Weights of a small transformer language model: vocabulary 2048.
Each number is 128 + 32 x the weight over its row's rms, rounded and kept within 0 to 255. Layers, rows and columns count from 0. Numbers have three digits each. The size before them is the row's rms in percent of the matrix's.

# gate: layer 3 MLP gate, 832x256, rms 0.154, rows 444-461, columns 0-255
# up: layer 3 MLP up, 832x256, rms 0.16, rows 444-461, columns 0-255
# down: layer 3 MLP down (transposed), 832x256, rms 0.0451, rows 444-461, columns 0-255
gate444 102:103135121158146123080159105110134181159173142126125183118098124120098100132132108202113162080154157130128133061087177198134148178119149058161118127140139111080093100108174073109101089129170147106140150170122117129151087160116117156175111083195144159079144160138047090126075138195080158120121101161088142199121108106071121092138058106134160186130111109226109075094164108095130102152148072162156113126166130205080123154100098172130155102114089116160120118135137130108076164133131138134088106177146123160146164142124090145107192109148160129087134122147164104091110091112084150132136159118159095131126080114116084150126144140077162185108171196133167161100135135182163135153171137186109098140103138118145101121154154145155123133149121134177090140113181124200119096158124157
up444 104:150156117099110170152149163174151127117177139058174107162115121159162103139093093101143116183127130168085129137102126132131152097116129088164082183081113123081177146161180178108122150142111209090116127087152130136120136091134107125194154118109143168162090126132070109146102115162081097055147121172129136116093076129051129136115164124142101125109101162134137134113096124142159135082121078069091113182108166099145113173153127108138141068109119128076168190133090098174140144151139100128126060218160164148138069093153088153140085201114131089135097109199103121162113075085144165110161118076114127096113141144109114103101090153139084205188145177106112130150136096138186108181140129099077119115145137126177167085118115042152158131134079124181096136121135107125111122126085142
down444 101:109086209130089161155170087169143111146101169115086126137088104148140154151112164104171135158168095138169116165100144088109109104169109069112111165161125149149141128104150113109138073142080109128041165133107136177098127095102153105125042123164077121099077153124079097105143052143124130116152090160089121131079141141132120119106140179169112152123096100101172099122167151100115124086118121154122174112116115122128140129173092130122107145132138192198026137163184118063094174087127117141088153110164149147187133136180122099118217107158170109152141186132070153107126110123080124155094110139111058094127151170114186164100107147195132121097109176160124084118182153142101132126071074106174114130129129190140074147139130158163145115126145117125121159176176120110104134100121075
gate445 106:126145139065146051137085140115147130134105186134108141113137121188139091100164087156087108169082181127077147140156080153135086155056119126158144102102132129111135123118111110127125114099208118120157086135069147154119158186167194122199170128178187139125205123157078157126133151188127104130140129099113169138098099111084112166152107142144104095107113137164098156159120129162066105105199092172149143137138139139129147086074167117134127103176131121088146166128175137158161144123063144134186166116130153192147133090090159185132100171123118159121123155149145118157136185079082098091090080095132153127103127184074111104173123162152121128127146067157178128107135158137137145159193133048149120211165125104154103120160156142165105073116102085190099125077122141148128117109137150
up445 102:115146153095124086139106058156165100129129111136167119147126192190129181171100162125111088133104097120137136120081157074138169143155176130096092148103141121153123142180101139145137093147118107033116105150133099113114094118100148148088045162101133092056115144120148142132086162085116110115150120114142094138145125119146117192161151067084122140110198148166143142187165139112123154118152219037154100123140134108078171166140151109100111099097122111112072068139146039081105153094093099137114148145149123144103131090155110093149153146091176146174047108152126128089113102105176125180186113102175122162123141153167144148140124118165139108172148176116102143076123144177154103128122132084103109028111139127135088146105133131152105179089112079094141136099063066124162097113136112
down445 095:139129102091114151099149181136111108134148161124137110177074145094107113130100165218131147124067124199117116177125105125136152148215171123111118142087125089097069082114127113218107084128123176057157156139061080136151114124085154156123114096103139164206112132087156124099154124174183160127161105118132152100092177144157169138113057110121159060055094172137163142067105160168147121089119164179103112119152088163049124088157112110130144127162114110130132178137129105156091148093124148117172067164166108106079177201109071129108157145093091132156134139121158152079207101133113166135111128159132118167164085123110136121107147143099156092109176135141114130096106101164120149123186143169134153126153099136165137157077100141129104149164167107145167118149118154149106109185129110
gate446 103:178162123122171092095121160154144133118096090102120107099109156137141152132189139159139170154114120098123116130133027124177158143139087100141122117092048131176130142120137108129190095137124112145096112094090154105111099090135115125105167111105109126156105071167173134134194144067173115127183142115183098106129127128195107126161073109131065033164135112088105102146123174083148146076152090129180109112141156153162136085151117125162109201151137115124132175146102193095125100141114187100177085088093127132104054133072168146134097110101062095119153149108132120066144178134127064164099109100141144168148151123163159123118145131105167129071139191166189176135114072137147136130151148121142125127074138078097105188140132113074093103136078157149161145156089158103094167119143079
up446 111:090150093102111155195116114148075123178137131123176153106133149124129119149086154077130193120125128100117112151130085167128124157167220092143159165162154160109115109162094124155135125184104094142147130132157138078142097075155136122167132194105129093126160150120177070077149066156142124121079167158142177102153113119089096168168071113158121084194095082126128142124127136138108113116177117114155067148087149172143085099148071115129120146154074120137193150129092145177159116119061191123145081152105140129165148117099189128104122142067100063155080070142120108125157101136093098176150117120098064223168116116110072111112187182124106112089143111117139100110101099190096136125166108147091063161152148108122142185109131113117124078142093143157151150112184126157103122138160088
down446 099:072124121089091192177091071139117144109086151161188180181112073148077138101075073188161181070104089180137126148115080103108151114144133101131124086126113152081160164163076122099132075069121143161164085170129157125141138161135144123194109084153166132066132179107106140118109105126156138142135085172112117071134099106136140146095128058169111093116102127155163121074162112150116150199145116079108125164137127205100125145162137131083174108170124159104132146121142122158132121130119112127214134119165161118153120110131115054102083090098124126146155117111120153149149099155155135198095083116102024172154133112183109129118078104155165130136127150148110098151096099082151078054161112180128173126125162095171137126170150137086141110160132151134137145116154121094113143180137168
gate447 099:098114144192072073168115034150180225117189084128122144061142126132164156142147113150129169110106114138110124165145074159141115136134131102143174157125163109121161091121129105183126161097130119144114117208161138113124131111076141169172044212062101138162132158089113114095141156132108136105054141114097123135172083139186185115163099158113144141135152083140083120196155150149168134144104113136146171137164142184156119096112194127093147104194101149159098085099090109090105079123078142132122163122168096152124133093122120138176111120092129146101144113123087139073186078104117084076122145094110189103038067157125119112119126116121190137151123170122146124155111149141118140122175122104142126154120104127134128142158083132146109131136138117220092101127141092101135121098138093
up447 093:099116091139114139149076093130093068059148157119112121127162186187141142108140147155125130159146111132099111147131069108097122183157212153178106126093133117135100152053150178126169091143120190131132136081123134120081091138145139139105133141123087095186098106135150141126126086167177146121112133036155125132123077121129099088064158160191105121107137151123140145120121140096130146161075174111183112149171093159161160118129156093137161087132131079166116039154182137141134101128105098098129144129164108062078102108175044164192118130125156131100132126156152112153113112153149126217106127089101117104139114131130149124110129204136118175123119144179114039174152154169153127138119178087122119155112094127067097086147163160186152091146138092135177140115129116059152173159099141
down447 093:145135096146129131181152069151123166142161168057090145144125100146096148115193179121136131104105089162079102145065104087108154098183139089177140148085124057145128138099094117146120123177124151149085109120098076129107138144183163130095128175142105093143147124098127144102095080093093106165156148160161148111104115173105156092136112035150097133121144082147135112198138156105103140126120119127138098173040225132138111059159154105098133113112133125116127095165130082189058047175114147168095076152130140155065091150131115162188153178125122156133129189105123087174116201163095093124169135097078132086129176097116132107116131123119115167098093096134100140132134104152122109080112121153112113150159148084070147118041120156105151141112142190122142127097136161148097144122144101
gate448 114:166096087135113117155140107125133142184098135133087136163070083080158162170125105139112156150111046122103162134079128144187117061058150106111128208108072165087104108145162102162157063101160113116148109124136143127103150106118115212119079121084078063120166158094174127159138143114142133097149094081084142141155089137126097137094112183170152143133078065129111137174126126125077131090106074094129127126172079120142127133114129113160104212165152125113101149127104106156142161093123129089097144095114153099084152090102069138145095162151150158065097114160134146126118216140100166117128124173142123139121156151154135120083096158158109156108108122083168144114059132164094116115146119144148156141152135085182134170181134114072182150147112099125104178190065147079154169090059126
up448 102:199108108159110148084098098155165170083128078134123128094107122113096162062135139132162115142146076155157103188149072155065183127109152097078168119127061083124177193212101095131128131095163103145165157087142122139104158057120131136094183083137112138105071102142103153135101185133100130077122096148135139133114128114163162173169122192108133157090125090049156075129129082123163120151161141059107124131140153110085157129117086141109151129119171146099123080138118168125051165138136053170081121134100153155139181066093100106084134130145135138080123149137174107176093141175139102147126153132122134130131109142096166135116102135121136146153145146121152133103082112146100084063139044132169167083119131113098135092101076082180116187113124083176058120120137128139105128096099133
down448 111:109163127173169139107089113102152124103141139162093062165124142148110160164095144114145092151140108117140108149159109115115119179118155100138134022132142101156169169101166158107063147104125107127105104129144116183176150126122143152196167124126079119081093173105103125122129149122124114133138132177131074135099099097172157095120101123133129120067116096124145159146085152133116183162153113133151115123113099217122169090159124142162130148102097063097143063141146132136125183172180088075193148172085103097143090131100143118117157150147168079124114152126144130120146141149110112123071071068105183115181115108147126225150110134181127125143108157169115128181111156144231116161084158118170196126109179192146124076126172075126115111089182097106146160162094120141100140136181062
gate449 095:092088078142151191089048104089135105092195165113126160089150168182184149097175099104111109149106076099191089098070137084075132167134151138135145154121153145136131101148110177145158109111087098147113148134095114120122080160096123175137047130128122156134099102082114150102179091135123143118139131124096146126119117106117105123108168173149155116113116074091198149094163130048088165137148142108131156165140111148126120096130131108141138144140123075112136132112130145136137161119132126118118101059186125144138061152117107180131075105093185111192164095109060134143101158177160111171108150176066146078101130061099112100108154107137177099153100148137165062059175169163171106168068186173150138141049103148129177114128121153168071105113118156143090128130113141120124139135114088
up449 093:124101119086134123145107123141136186139093121097084118177148152132184159171107171099129115123053092202112145184136126098122070085188108118111135165176104108152088165132104107140094134120154106146179139116119107092107091072084118103149154105093073094113150127106121117156134170111136124146111112099104109119144134105143159150161135150107083123164110127175101103145151094080122142110137175139057067158153216143139145144113046066123151146153134111129100171162129065130135056151103046136084159112133156159107140138147068113198148128070159160132107104123097149113107163143143082124188108160104089116087074112120092110114171203053138072110129116151150161113143079127097147150151090122078147119183161096078161090078128068124096154130061087131092139144145121196134130122137098
down449 095:127146183103096141159107142106097136133074120142191077158133130098171132132115116099107132151067114208080132144147132145133086114174134138119114133148126108107057174145183112136032172101107079154200155078144135135110085078091123112143103181136118100159085201140161062174099166148029171122122158157140110077166113078165107098143106132089118113129137144141066106128139134106157096110079134193079095137168126110134122152140028095145158138087139111089133169169135124143132071134147115131140145144116118126130155109145135175150131144116158095118129159122154112136133201145178129073165149171109143127066099075101112156098164186101206096130109116126061161099120095162127124113129117101135134098164122076136180123087127160159115133146114116105040167137126110190132117116141121
gate450 098:098178181080133116125128143093133047110139134118169120126227112141068070110106158148080176061194108111117166091131109109227105166080181101170146142144169104170107067161152142114110152132141100134184147107118081145114098130128132134116102133138142116113087135159085146073099104126173147105121113144107087127172165107095140131121201127094126158162093134177168040118114125141143068152173131155098122172138092117183132084123129115123159114114107095124112121153200123149091147161093119142087127120107127073132173125152126106118128145126147193154132159130180102096155167167094152136127160076113107094217173086089106110109115093167104165124183156143112121112165201152115156135138105176108109157154172092097089145148152177119114135132124194085129146135120136184069160123127113
up450 098:139109111100094071152115140057131095151135144101079100142124146122096169147093165074086085118126134122176141123059187113078144173165146117111156162154139197102152146131120105099133162179088105130117115136119070070067095157146142130200180161139165145169118101138036181121185114155113149171122157130085058222093136149072137099109098136133182136089153174111102168113159108136103145114123108123166162152137116134118088113153166117089145169103161052121166135112137100104108173082123172079125060109126097161119152137109124100105163188121163131111097086122094167156094127116167185139126185097142166125117128056102138104195102115091093106077109139154119114111110091164110137125164156166152153141120124115110117083112127131073141185096142165125148105137112095121153097054124085
down450 102:110103106088175154127158088166117153119086124126097066193204109146160159130104147138146107107136116103157099149153121101103117142124126129124085197150121094141180105099080110138098166142137096140108085112134206151156113141180129090110142134120159169162106151121121121130115136073153097137108111122093107228190092180059150111129049106127093172132108172103117102050127107140089139093133134112127161111051192174090115126093132151100148201155096089182198108099181094123136185172129138088091118135138068120155137101168155110158169172109145136110055107139101118107156125133124127176127159095160125106157092140102122075072114100141098135158139124120109155163137137099056146158180161153076132088087114156129116143142104124120159120093101131134072114156103099128114138024162113
gate451 102:170147117111112105116122134086108106128128160157125124153145117138122122144148089074143076075165139084157092077118144110166103159128077211129079106106106097124081149137154175167121126126150157190162103107130152121076087116126106144110101098177113143122062142135170096189107125119132119220068069143087126081118152108052167103138148120115105134152101159146104147104154171136149143077091168092111148115115120119102135111085177156121131163114152101153122142098154084147143168135130180158146096170126147139177148072118114134145082127139123138115173075107114150198174093130122153138117127150022094137108139162188186146160150126172128038129133142142091087150140082124147220138141113109181164180089139070143118067157108100113154102126115188078098088111148143170113118181106074
up451 096:081118115139169154105084082135152132162089125145091127170104090126127154117154115179092123125084120181126093155122153138159175116062099208116095113134099114137062165122136158127142099159148170168162105098109165126104103114081157128152149117112148186180070137134191062110087152056139104169149082079145125079099150203067190099049108127131136078099120130150176172129113147207105105136095183093051116072128155144199112125078163198113134108125123125143160143083155068144139142112159109124129151148128123166104178135135095141144132187124174107114163071105139131140119106130120148111112091171136099104118115183120128111095193177188171120119094147138179110106122068123126133046122138119150098090131125108132111116147151110145127126116130092100112139101171148112202132161106112
down451 099:125157122110116165202089155173132165108094103129123143147161100096096113091091084127181129112161103120126130093144174143089095168111130039144077126077116123141140136139118170113191083116125085115114176176126229138129121106137132109094079119089143131197112118150094134116122140098109120156130170147133158118165120138045133167123086140183071151089149113127139100090056122110099087120160142159121080164096159152150138152103147120095166087116128144056148144069152101125112142120102065151127137136083125108137145099117142125168105107149132164196136169084123115146087130141109081115143061096145076128100086125147111130119191172122130171103108088087097096151129138133163128160151183144023174170135110092128119196162157076100081123093106109135112111107130134109179168199091055
gate452 098:058134116191096082133148101185103122151192202049122094098152157175168129133159121137079187133153126179142115107119197175125128137142087122126187106177118148114120084112146146061076159134055063147164170153160150180158151110165145169093131180135124169182145095171143149149157097125140149074131106110079176169140110172072080136098138174118132127140114172115152174131133155139057163187121118090144126103116168130137064099160114117130140101127075151100131126107168187101123113138093124128102154129135096097172091082181141164141099135124142107177166139152070150105161108108058128137122146157117060124133108084161078129078151171098115147155123143110185128134131088131179087106137115159112135092144138149112124143082166205123139169162123143121075106095169131138118146136119101
up452 104:148175159164132150142095150116103102154100140087127113126139026110121183079179103092160179113140164136122147118118162093193172087102041093154131086098165163101163106150155156128105147083105111157173174209121108115181128109160134119086141095160170174138219090085110210075135173129179155152122160100116063115105093148098140122096091074136173134130138145168120134141129109202092128114127194109156094102148134169169097159090129129158118094165101100158087117125126092133131107038155149084102159146112141148079147166093114152140122153142131099146164125109119138152227125094109158132088108107132151166100106103182108092102145097169102101148108130162113184112099105163136086107106111142130097164124141137123175127129199145143105156124149155136104159130108195080116135149117109
down452 102:171102173205114115136094179077145144114118128156189129178113099074113144114190117102130156139150126122110174126135105064159081092131179151137123064129128150081097200096195142159105208166152143143174137158155108138176180109079115148115102105093126116171164061091225121116113111113109131140094137068149071116110105156144130119133153114140086108133162140134116156138115104113189119134168149111122091082098116164190062151154096087167159129125148167126142146145135107163147114075192162137148074149071124105085130160160140158145107104142087118060123145144158192152190111111145142130150132119142145181204129091117093090147152140159173082108114129091182182149152137079119148115087150099142150166130137100122156167115132106094118149156109124147135117136090192056097128152125172
gate453 092:139201098087125094114114133199076076143154102133136132106133146074116117157133145100089187104156149164135222133083117065097111094090145172107208102166125150067119133138142149120132164123132077072112178140106162156069116123148075133103099201097194186168111141159115111082158141137109087176171086160096137075146095149143111112156117097140088151136145100127048062138127178169082121154133107081138144128150122107163081150144140120132062157162160121126116123096058150190118152163072101138118097100101162167070093100103133194150125147106125124115172143114101059118132138152105107131090169128096150120193146144078110131156136086114092139131117134127113154132109104106135062095095168154153109099149166108152123114167101111143148162169098153133097144119176092127129132188102082
up453 089:170140102118103116124104131097165090056137131132106117126202114134180173097119119176153107123111163143125143140142124072123143107120095135159193092110115118075205149111107219148109083097185159163161079135134172188153113122105165138117168120123102114093154087156148176119179141152148101089182090111095058159136141079094105181170172124103182154096152161218105153108125139148161126094202135166085134123101095120135139135122078173146145130167128103115138129166043184144143119113138120136106190100130169148178096112130133148116147123146094167201150135073203125124166125163141070098179112148125091153122147156069125105080118126156147114129186091124142099092155142125097107157138127167119135108182109106158127192108124136153120086140047103137100123146149178120072146134101107
down453 095:192209077109128104090145084153135112079142100119095113130141080094139091103123116154124106077133125163108138082164111118155149172151109109169106103126153168103089134144120149110143137101191162107131147113119142114134095172156149068128176113111161191132170092100121155133106205158158140116089075102115129132132126098164125153116166081170121111062130140156118120161185114162091149143170112182115134076124125153123061147093153139139132156084145146151106144215119173080142166140183057142137121136116113116170075121190153161140086006099162144121192121081120128103200125184146115122112157115073120113087165168083134165161122128165155137128087170150179123116156083092135119120120178118169122130176106140150141151112156159110144106132147113088156046149174155098146177185130117
gate454 104:158142146161159193129118143132104143122098200123115134078101104166145162107115148140128132083121141105121109153190164172174169149162096082044117168114034113089120163176107070160138158159107133162128105127115087161091138083150120122181123123120154118184119178146158122086159158093191100167165090148110105087167120165150136101101109176177179125124091075138162191166156125146173139134133190150138076170144111075132101104083180190096154054135122160127141164181122105143163121103112183169092098180119140173083153120083162105098149092138181074209098130124158101135099105108091101068129100081156130119134131111101110098109088124095150166105163151116129085106119094140161147098146149142109119088146094100169127133102084105098102129150100107149185056118127164102115155123106115
up454 102:096117076116173122127103136183111181155131149151138128127112047116133138116162159171155169127119110156137131174120165115136105111112135124109141132084112105153097172056135100078076169053140085080132143136109101152159067132109090100103088091181134114080129174198121085139133103138126121185150112176102114138173061113100114128117109123159136107107086147098077166162144107175135105127133170098140156106134152127152154131171124095140065094096089201182164134139137082101129140141148024106140173138139066115147141095114150173015151094122121169127094161127115189165090102170133122097064096113145145096117098141113130139128151120136155160150089129117119147062078142128106116099169151147097147077113132104096164134120125114092184074091140125060148123147196161102111140127045109
down454 102:129091148105161125144103171137091130175138099211182134087150108098085087098141116061108134165013094092161178114126115119134159136099143173132189106170190106180126122107142100085136115089117144092164107147145135089143115116116127106112108117187160158068107126166115166140122067179081131117086157116122135124088131105054101113199208110101075150095151183154115177109106143123155132085114069125130115106138143121131147144126096137142149171156066108126131102183119198043106168143155149132152102152169146141151157177102102188144097125123153141081104131159086147083186159089162105067112144160109077149127160128103110168070138075121151130153136057158168160109119124123103114134198065142107076149140112139105103114133157106130152145137147124116117080152148113154105139108119155
gate455 104:132175057157121079161103082114057157144166083118153165134095070127168084121112118146126126074174136107171097092117105154103101145146181068123164092092130132086172122106135097120098090099134172145066136084106157164135180125137156112100143051155162131140173144176136170131138130116094148115109178107222086107124113126149154139082086105162102088083101103142085113127124124147165119176056118153096096171156069140156111141146141138088151150098136099174103102133139133187071034112108165154148127125134105127137147124143148158135158102138139172152139116138045089165189100168172090096118097117152167096134141157193123124069148082145143142107123123133162132137071154094109171118113130163136163124097071061125160129103165118185177167107098107119172128137150106112136110072191124
up455 106:160094116147119108165097141156132120118106218167142127085169197144147175155095120154094098152125143118173166182135189128138180129158122148106116100133134086111038109164140125120117203124153176168180103147135196164141144167117164151090139146112123128162067141133169132141088135160159032149106143136077109137138048122171109145099162142129176098106142134148097122126112144148160106067080116129112149118141116107121151108164144136112158117117055128126113146150107087157133080088129175175076163156130120110143091110125097101102140232152175160100135105162141111135128130057085125142118178136117125187153116130085167105127126091104103129172165112102087096157142148105091130087061119130114113181155159145109134138190103133138100167146095101134066185154141221123108133162171073
down455 106:125127193147028167115107177148112175166092172079153167171122115147120107126137108145192108154107204087157147159115197123146132146154149068122045138088120111079145154157146085092120124137073196177135132123083038165109134132127126114126125103154140103141164093120110135125094104159149128151145139136169121097030142161153097090152157081095140128106099136115089136053108064168122173146087150087140057133162165095126090108074121198174189075082130137133191149151112103089120106080124134155153100152173136128100168145129142158114113123106161146131173152140138117168105123177147173157161116048129092169101113116128129133158121119115160117172125146111162113139132105121152137122088133107151154166216096086154103069138147147168131125121124134083130119124074125094130099127104156
gate456 098:101139094121094133085108109174111096097147094102152079056132123178181126155135115141168137130129141148121096155132130120087099111088103106135138164087103171030054137129149104127074108142100163163144152096164143155130112129111154111118081119103136135128157082089124112066114072102149163207128132141103121163094126110158105102135170062054145128111125180151081120095116139141159119128128108122158086155139165159163105085153149122111129149081092153131156082159027107080143109108149111098028192126186137092145136176109134084162097081149107115138125154185110123128166136104134120090143090124119111163158088121140168110091163157117143085159092144107080150095163142064111203133133200169093105162095132138119225087152118121149126151108107115163136139176101113073105090103109086
up456 095:194132119138119151085159147122093132101155092149103140111124120115165109201132151076132082057078144135064148133169166122120173128130149189120137184179101105160166112165163112099130156154112120120115071142110106104176200152105090136158122157162104136104090124196122119077118112100164153122124080130088160131127168142160092164148125072140114202109152123098139138161105149121137143141113176179119085130143148104152097107190061084108056129122090047145107134142122117159140148167097132103061096168135148095134129062101137159089126121147146181172147149141112121150155105125201081127187135067119062199059113100122115124101131145090119143114089103142131155142132118139129086091068100125086091094115211104143131172114161154116133107084140110103126065142103114148060074114128101
down456 100:131121133142139126140118150112113105111080128104172165110087119169154115117205164137153155137075159078097138176152192143130114126120072211122130112110185164128099153132072123114134148134105182112169084157136117107109149172169155121134180127127152090114137165145086182157149085108081109095175107138108133136106086171137169077160096111133161164168162107141129068124188141105101132117174152082079124161061130139169125130138127187070083084118115127130137091152093161154131176130113206114114127138093189154154154140177145111093077086205169176118159112144193104151121122144091154176138120117077081132122141135122108124115099149108128070117093073110148155143153085125115112079111104159182076080105034142133073119129164096078118125088150159091075127125148057139162176141108130
gate457 102:174215114133071126150097142087058156098118151151140144148160158147134150095175140188144125128177144141107178127106100093158139162141096130146096130102113157100128078063111117158172116173040099094162161122136165150142117123107153088154130089114140099169183125085126109114132050042110110122129162084149079174150098148123109095135108132116088097141109124110158200178101113158121131123090200081163162130119148147098148138115138142095164154072151145116181107120068180093157095181149099168110103092140102056099118098139119145155151132136122146084157071060153110161161109096096111125141098086179088104060140085147054088123096140125160111097133103107151152132079135158102172112095086158157111141103119130140109093105214169135127183157116084146147070123127139134101094104141130
up457 103:052079136079118084156133088097110181064096099140129115095158172141070114088150180159166123159098101131127113110139190151080202188141119166114101150113093093116111119135094153090114071123104125149145135097238117119114119160143158208128091182152140133108155160167153142126110144146134127130139155140122125121136081123136136167145210110118140110142169159144131191124137169093102147128110121106118114140174100166153085088150082136082156157116136210121171129149155194106104165097129067136098169075135171104075167129099101086175111104135106122156106169139137128083165173136083123165169134084144144143115162108166117159202094065113107153111190100090120125094119141146160115114125105126122117176172114145145179131148187185141178183104132137177104126146131082180129114126124179
down457 102:079148071111145168141130116157128154115120126162168167115106087150121098145126175079116194124139094144089066156134164125069129120093144122079102170157099070104109158154115188155132093136098068133150134085141161159162179111075136159138135149130142156163087165163161109151112159152187128110101133171133142147189107129122120155180113188097115127168225216140132116124148158036127160109088124160149133176126143188154143106132131117086107179114211060135115111187121131107089129133132093128150116110133150157133120143093108170165144102140118107124101144201169125101132114124129146148097115181126119145039132172178150116133084107091146125155087065150081085078121135102086100163177119124090128079126084121118177128113136120078098133149117095107146214177126131126082099146095141
gate458 097:118138113148131144084128108093154112202147131115139136129145091140132083174202171123087147108119115119134097131139133058111177043141091116170156127065126171123181159077131075170064183100125140096152198105108122146144160175193171093131141110144116114169149093181111097121146099142137154134063162092119171130138223172178177080153115099146163130105104142053161114101144132078145108140083090116079143112130126138154109158102143176088132103098179096141133093142099122151152097146138129077172149093170105098138137131143167176091129137155108186151159131104127138080121127184108168060124149178191130105114119094157104164087071129089138182164142136136162169134077133145160214104130172137069104165105131098150116166089102126155108136162134166145164121142117141115160165135125154
up458 101:138143119137128117093114142141144126126135127125109119108147243100092096189146121157150151135134129095078154091182165119130138106162071146138129133106154124102156149112110153139110173127126105116137181110088115196103195141171145109138103124117137118118156189201168133094099088108134136080083149121101089120148206091190137126174145115088135166188131131099143150122146162125089153125103059134145103080088126121200119173106094137135077082153127106156161075160115139106094179123094151157129113153126132104114211125026183127112089115147134156125144111098212168117142131114149120111100132128159169107130083133201140159130164130098078230099141110120131150167144151066131112149183115137130134159175130082140105148166182091132158154099145123110098082146187095187165130155107174
down458 102:095148124121127079090108157143122133114114025122110150198130125115100143133133123105167178192147122146093136111150177161100118119124127120099121103122164129077159163198068117114118108101113142159142153088154185109104138113137098139064092122147180070118096112127175111099114228121111094087117085133127116183167093091128113122154125094141102120078147133145147139146184114079110135104143169148065174124108132124141132145168168166114118150176143122073120157139095117135129127146127097162119114183130068176144164139167163156146132113109176067179094174208067116097096143129143155145091123131151166113081123109149158040228135149162128062160167095094109065156118175145110115171178111151136145150136119111133069109118155095119179097153149087124156132112196106110170111157134170
gate459 107:115139096136079112120120088094156164095150138149129073121138135117120160128187192177085155095148117089108126169127152128166109170131140114142082136147154151130098139162125106156107093122206145104105166130136091128116090103131173141093111190169160144070154104153154150079123188059144099158109044146117114098100140109176114180122113060114121085061059167117144155115179095151147144151131143116156126131141197140144119133083134190132112157138124123153171090128131167086143164133191091152075129146101163104110139093098099072137141099193094117081068086121116097121118126150133109100139136096137162106078142113136187192093156092168111121190152136092156122137176146143123164122093173078155088138120095046108167131100080149113169106104169053121111108172126120156050131098081095
up459 104:080134119163141101120157134096113124150089173178143158110097171179146113130142113151183180060116201128130112146097142109136137101110134167090150169095095141155071154186186133086163130071125123078098093111157208167081136128119100142109118099133102092116125134110043112191095211139093141132126153074180097130096083190100151130074140139141183122076155087129115120136153112144099130139127082161137135151118162120080150129154095088098166076135170119082074122131119177138157149145115154156116136092094087138098109177094120111148149156161164134144113164137127124115121130148132091146024167128169123134103139109130118097122048203181158087121127077045128104116132119132124179136125135131205148106110130156192112113194176148102116138097133149176104146078126131160137132120087156
down459 104:105159160152142196135152135109083106130089148037134184098135108160141095148124211099190113116158126124129117131117151129138126111121155145155119138134095121160112126139152131122134175229091101074182097092140175125132127158055154107142134118161067079186101170133095174174116145156137149161137183185105167217098114143103107103072164123121125126131114125138123054114099067179139086121119130097101159141146120050088121136109128083126159141145125176148116135191128125092136163125080174131154076052167098126114095147136136110114180139094107137153126135149105117123067133158082087157100123107133126119080157152078174068087118101175072094041114106058143123157158147081094146132122124132115108152111096149139109141195170130177115189150106149117121154121138123126118137150166124
gate460 101:097128133185085108070124066178093184160148102086148118162145109114107145138157162141136121139106145110125171175036107096129148120155122094147124104108117160099153109090136073193154129081144064109088111126091112134165127135148166131153132127163179169156188129146064193082102151186187105089091091140114078146100133086156105139100119158132100168107219104112106152175102103133128113138161133185166148140157136110118152108107132100117154102153143116139147121132123137159068129135128124157128116088120093126104112094152149174095093138206114156168152183109142138175146093122175113112049085121141156081119151155150095117109159161136147133166141211131133071139114099125186067163171095141128130172126145109155060084087125130120119152157110194155092083086138048100077159100085126
up460 108:152162145180153136079079126128159148130175159075093060139163159105134208082166080056138148147157137188199120060065108130136081136176138144119146115119085101108128153121134138130078163145126076117136126108154089118159121168132158117244189141127140080122092102134146110118121113144139078159150144070131132118154127222100130143159094104127137111068168141137151136118101122123139059133096180159187089095141135134086120119144137254140129080153143186132107174149083128136090105138120063131151144064128155101100123141168109135154183056168123089144107124158113117160135078186190156095103134137142158147132120097143161116122163158148123162114168151079149124164135113098099144085103150133148118103141110139076133134118134124128108137121134152106104073114138082144096094142132090
down460 102:191080213055152124108105217098126111143098061169146132080156074105135166077141129153146117142123129133109074137154149107058080153122127131176177129133132100154185124140145122117106097164184157207191074122132112136137163133128133105131182112139160117109131096120088068188081121137090113094113133131147128132101108114134116149116154088160145146162096135127160170084155112136102187098115096124152119123193143179127097166137123147190075097133088129149107121116141121075117094178141183110124154148196162147143154095117123145144155168073132099101171150091150167082089129135113132140136126175109119146132099101172070141076116072084134159114206068073134150193156159054128128091127178123132090120107094153102101136113143106086104111139113122117173113120154186157098130097091173
gate461 094:133166139202083097113118110093111172132173179148113086121179071229088192097159117126149111112140157074152122117128092121155123115107118119187141156122110082126109109146126133157094115135126133127154118156133137101188144118102148163115115068113151109096134111142154050116186147121057196163090170115173145173134124070113098177132111083143118162104148110232139190110102078088140129154081105100070161103111139160117081098181149118153112162071121154148094135121107108126144081151117098113123140137069132110093114093117089145132151061123109145147137082099141156090138063146127144124142166072088154148102093128124143116122147153111128073105150172130119088121193070116171120113195177148170123084140096133130087105115165132197141134156151163183080153148069096149168143096116132
up461 099:072080104150107106220090154106085105140132114133132156173107122109144125096095166108124133114091119180121157076154146132165125138116163117128086149160152127179133074146105117133100117111142130142108120146105131129127139104133149153136088137085147045074124165071048120125133150097124170155135152132140032128089135071134140154109083100142124093072092094140098132114112138136105131117132136146168079105072121132084048119120137164150200157165104088163108119134067096182115104167079209152143148108158149194148054124130154111168126097136102161174111092128076068156119063077093127139120139144121125082112111085129122172108126130178154058159113153073115155086128101146154102148067154190094197106166120137117147129137130136181076163084090105104125196142126106090159113105114137
down461 098:121123090104142136095154103084082151108095104136163111147142153129120093100144079153110144129130144112198183142130152143092109102178165185139147104177129168110166159165123145168161102122129154112178142107137171198113087136112100144082123093117128162105105144128143148186088178063136156148133122130126149110181134133196146134097101083164118152106145159146090142090084201052106154143123137104108157143127078149168086078084208153099165175176167088085148099118162163217152163128176145119124124100090115108148090174176094169170085116065142173143095082167115162119168168140156067090104114129115167166139152155125060081115086134126148099098101118132131120107125112149099063118159139145145102143101155174139121124087121127110169168169111130120167143084198192185086169149108118